{
  "num_key_value_heads": 2,
  "head_dim": 32,
  "intermediate_size": 128,
  "vocab_size": 3005,
  "norm_place": "pre",
  "rope_theta": 6800.0,
  "rope_fraction": 0.5,
  "lr_head": 0.013,
  "warmup_steps": 290,
  "schedule": "cos",
  "doc_mask": true
}
Each number is 500 + 50 x the weight over the matrix's rms, rounded and kept within 0 to 999. Layers, rows and columns count from 0. Numbers have three digits each.

# layer 5 MLP down, 64x128, rms 0.139, rows 0-63, columns 64-127
434533477509417473475472555574462481532471430514458473540491433472457490569442532528439487531465497530563542410582460519563469540519498509507519528500508519505540509561451414544480623530432482
447498464413578474444587433556445556441617576486512519451485559515449567637367494575439581528500429501510445535623541514454517574454514538575616483475499479452517508551495597469393586500508552
597457469481523544524437484468516402545519536566565576437545541540545542486493498424559492531597531515512424565581444530532505529564476465460474534493401530490502424501549489446525329482471558
518496531492490541456553526483494438438605454386561554519416534448511611388543581475480495516450532489521476499559438620470469481536476488409455564457476571516464513483527561477479598550525556
578572516472504506529437549564461494488544508555431409545434440519458439487505533623521495451454550449445516526542488578421568503451473531477435542442536516516545528458502484449591464483458543
434494519498509517488449515512460568510488492492504539504502506474422464520433618467503501527505477566476417486381448591462462484561561542429460454509578521436591475538540476430522541500447516
420417493515533467437512520434519498552467512589549572490551445552502460452461450413487430422494480470513491431561563459625468465468445534524437463425554462455594520470445453588631438534464539
632598486519580423510593490426555466536486497504428504486503546410394552496527474441518521465508463522492442532473555442572641484470445493484579525475476504542520552573516475472494444430590445
436481595422554478568464540491510480467527477491500508549503513505520590505459519553594533567467531508449525478584478476458479505648448542477428440469497450502582441492487524471457559539469488
511530545509556540489544483534560519581460501490453448438536541451530486533484496536513505496546525490542534558514507497515519570482490555460517505514522476464518424551567489523448447443614501
547465541569533474500383503488509535543466434521496515445446489484473532542459524573579522467536494466600531444459485495454350474441524582427453540445465472462495424442460486529506530511514501
496440454546460530524529487494530482565411549489476402483498456517499459508466442551566461477483581510467536501474479524522504450477496506615539497557445644485474468450432388557557515514404585
501535519495523425434481529464588432510553506617534520515459479571559493480483429507457383534441548551518528501590495548450543560565446498569516523589474552500489499497522502470544531517501533
518482474466520515538512408468575493525526556479536518432521499490473465571521460475489502460420602508542530602425528457546496519482562445503558534507554549508560452493411471546497453481494456
567525484486527450441454570498527445521563536484487454555463450468607528274590456507478553471433581480473460577463477565459500454554533577486509464595495563527484519544585495453590434503520473
442458410486451639525498502477491520483579465518533514489513462485516425544567530574479496455505438524444501565585495509422485396468554540555527509481477521426466389495493510509561433555469515
467462470523474613458511577441464491527441471522509448465500557485534492475484495595525485477489540504434534482513431513543519554466445465555606433461484533504590536495453481515462570490577524
524464483495470583483481559472472464464579506536503483521474515553510486496478558424539492582551449550433377531564503550427559452537485611460501479465510509554400500524538511513440528560559517
502431487507494504517589425478546452487426545481495479528530478468598421445420485498499504434450538462469458553529535501535533476461474487472559552530425492488507576425383504512503439483499527
494490559527565451544393416537551514519551498538341457470568496541486453544512450525378392622434553422549599488479606563498503598435520568524504559458419421501429498574479479414542580413485510
503519488505499531472467448476435473481568473445491453552470510514556512515483518494529539509472496579612462543514482573508438399519476462470500508502389502514534531445446524506483469472459488
373431462545440485438532516584485490525520372473513429522487420544465435532391571510465593510343485457530615472564414519539588400476450544482558540413530608482578604409471492560599513490458552
604520420508504505438518408467446533551492498475429527489461492521483482523599511481472472387609494558526443500411470547419482416432499529553489433530551484469538506566486429475585450444502525
569470473430457485503522456471447489436540486445645463483479485514462529495527531502498474517481469431407517519573468537559472547639454524474438451543526454510500490605544525546521502501487505
557470499530563498497488475495477546606478542466553411413468579526552563498477441422548463522530459500492460515503536504536600468436529512517418489542482478462404474537434529514450370449567452
525543505521437497425509512467462530443501509517484446506530513391510534546455462562499563526389536465445451513491464509501515511413453461568559568512502445543430543443559493430465483551473484
432437463490515417461514383533503572509544556487526452568441542483576444459407458507511434534488537564460546509377504480518550451537440464518513545572510515452480598526456498499499535509450585
460531505459454565462497436539460473447500395473469513555561436434582434466553495476508532515392493472484555546518474477428523472488506424466514491495564453538468468446484505504503568527440555
512479568480518364556522442589570437451447432429482510538490450449449540487529566417499452495430475467463463544559482525479522576439455480508555639597463450392500469539444490513474499532432472
442547393490553475561497599424550554522436641540496562461489410522462466551530433477462469519487524441477518461550517490486510587529571446525432548518524476546554534458449487559502465503457548
541465517514448541549593580562435410540462565458547463567447466479489574466580475475580538450541643543380503384566516449514491484553446514452572500462528537608546569486506501487519473407572596
566511455504501527548497457460501502455484552452426474585440508564565440501528488507434509515555509452441535489518503533487433490485454531550550486524484538590391451488454405519503522514516505
562517489507490489455477551540513474477449549419550516521615484444453526490561445478552449553473503383495500555521520491484495497384547572518544370546555463508491559544508451513471431475499512
570481526435509488570373522523455563490479422556568469454540412551473539414424519478598561472462540493577485527462449514545453452525565525563391510417488497492566380536551580436512513447423470
533471480515449522448520470505527469532513505475436583581523623491562441531434546614508507557507444498500480550471505498452455504449524560487547500479502542551514537473550411490535448461472524
414476519620480574535544435601457521501490547491570411589464491537544587449408596515473517407470515484484508542573460554533515508478538487498535522576513537430550438423556457499519470495499526
587447486474520483508506554452438621485456442498490457537634551571428504486557493513535515435584475494468501591342497467546471486551536566525501399515523496422584529481444487506491468528505613
580531518484495519403528519436488497535424517527598476514510489458508438515501444373485517495578489590386503425495464530423494442374533586419435482569498509444537500485516471489522561486509460
403455626563524505489482524536491452541516487576458544536524579488505500455488480478500508613467504514469515526517505464427533576473454479510515353500547454542542464477490530556463460431431550
530459476609472468534483462402471476484538518510521552512523495502519539538340505487532499450524421499483496501522472528480457577396548425525529515530482554441539478546552472553505506585500485
531540412478449425495510470452477635453413527508523537517466471479567454543550574487508504410519466484469377516494433522489387525485477530465553454499545330597448441520568509479439545583492526
514492567545512506438451465441574429507474513558458481504488489480507549526522510494487411564501569486568566504514464454511530551505498478567513418521485595463530466508489445481599512502469471
467506550380507562455381487529551449510472489598493551472434474472464490410495547418491461502497567467478484503482559433490607370485648526574416459481478512395525481513512501535501400537520431
487402495518531470530530559494508516521478502542576507467446448512596521541450539501456412569515504426617526505454515559492479522480541475495594638508532474542444474455517494540537470492532449
451514409440526463485522452459481607487519430442405539530472448543463528496560529448464563536483496499458392505507455474561449486517544489423523414459592511544515449550545559577445467479493510
424530532568474565502516500532469492505511510500441465538507529510423540490517552432476477384570470534521456546499514512458408428444510403502511514465559527482560459544461516491466516551567466
501558473477542525545527491576408546479471475466448515551440508522492500531454418464497505556481450472519487627344522442452485497461560344537564464510559460545566496531502422495588507525520406
638562448463425506514497493366487469454445575496494548492424563490547543430408511458439521587556463548494446402491523506485457545469517458455442435505555581523538499491563520452411506463464488
452433414548558441448524448488489476499625443459516465572586460528434617536445573472557462429491497489513481392573442473536528537519454508431509573480449489512596537517501397516582511463504579
514467431561490510547493581487443538444575471467553528577526605488501467534499506453394495631561410585541603479581574524385501511550495565536413424477521544571501446484479475473509555414428553
544510589604515611540499488541476588583515462541480540400495456569472494473477588499509527490500541525496607500479411476548348474489503463485539519478510493482447508496438440592484517430532501
581530450555479523495421510420503531527495488491557482490544486525520475505519510499499459469502429557522554520476421453592424450508504617473472508496416463470420521488521449474562502512452377
509514562649519533507559595454419492460518467547484548565497513525467571503570563577457547521397565494614485479450407533531479406496551474497559470419484453462589416538536464490573476451525588
501626507481499403367481448462484466466544498469458474478469454481459517511525437535515476428477545502541499535473468460472553522547501607579510534398405447541452508447499514475580493505515545
464495411443474519497488532539533435479524481459616547500442494475481408437539432553522545512478517481422439513479528490448505498541501545341469509459467452470557510450516515513514503519510544
550605519386432401439471532480524437424514460551446442550447534438540489511462448524408515416540469438522474571495525477419474495590498492469492490464546464551466558507478583390573574548451464
487527585527460529553506549629456494478489514491494402508474435451486455427560441560580537530491547429447543564592535455492581589489512512574464537460548378552493470392539505496447478411504481
491564498539537401479468509564395587514522467500483507489518482511428509457537532439399559453458535618572516451479510482384508399485490564507443452516441500470536551529500589456508501438475523
589498429481485457494390523489525526558506493491539519453448511552515497487517536529504475546492464532476462476453502495526399500405566429461463488529523465506439556508430492449532626467541495
374482490533424515449564522484511511507602448528551592485575543431485541488498559446531421596409444533512468531540444540535412500498386579493467487428473503493561512537529419506469499534488537
500481514503472463494562479463490532476598528459577468485533490500439519448533490500547452486516506528464494503506515550476535546481522491585501515557543543525509485550551431483533497485500505
514332650518554532519488448440592504570450523566560484531402487563526578530542566526522349471467507483458582498383532380631568624626454569593437523453398570496437468438475410504499481485553529
430544530509449498428557453499522478476493461482521504514541548476529462402556448518553468448567456504581516562470568529528471459515490559485529512516521528492535542506495503535493567468496593
472507561394408535451486473496440440475530544472427502448519511406538458479596422496404491484476517478442446537528472492471515494474494504477517459487562455465454608540532509527520431470464575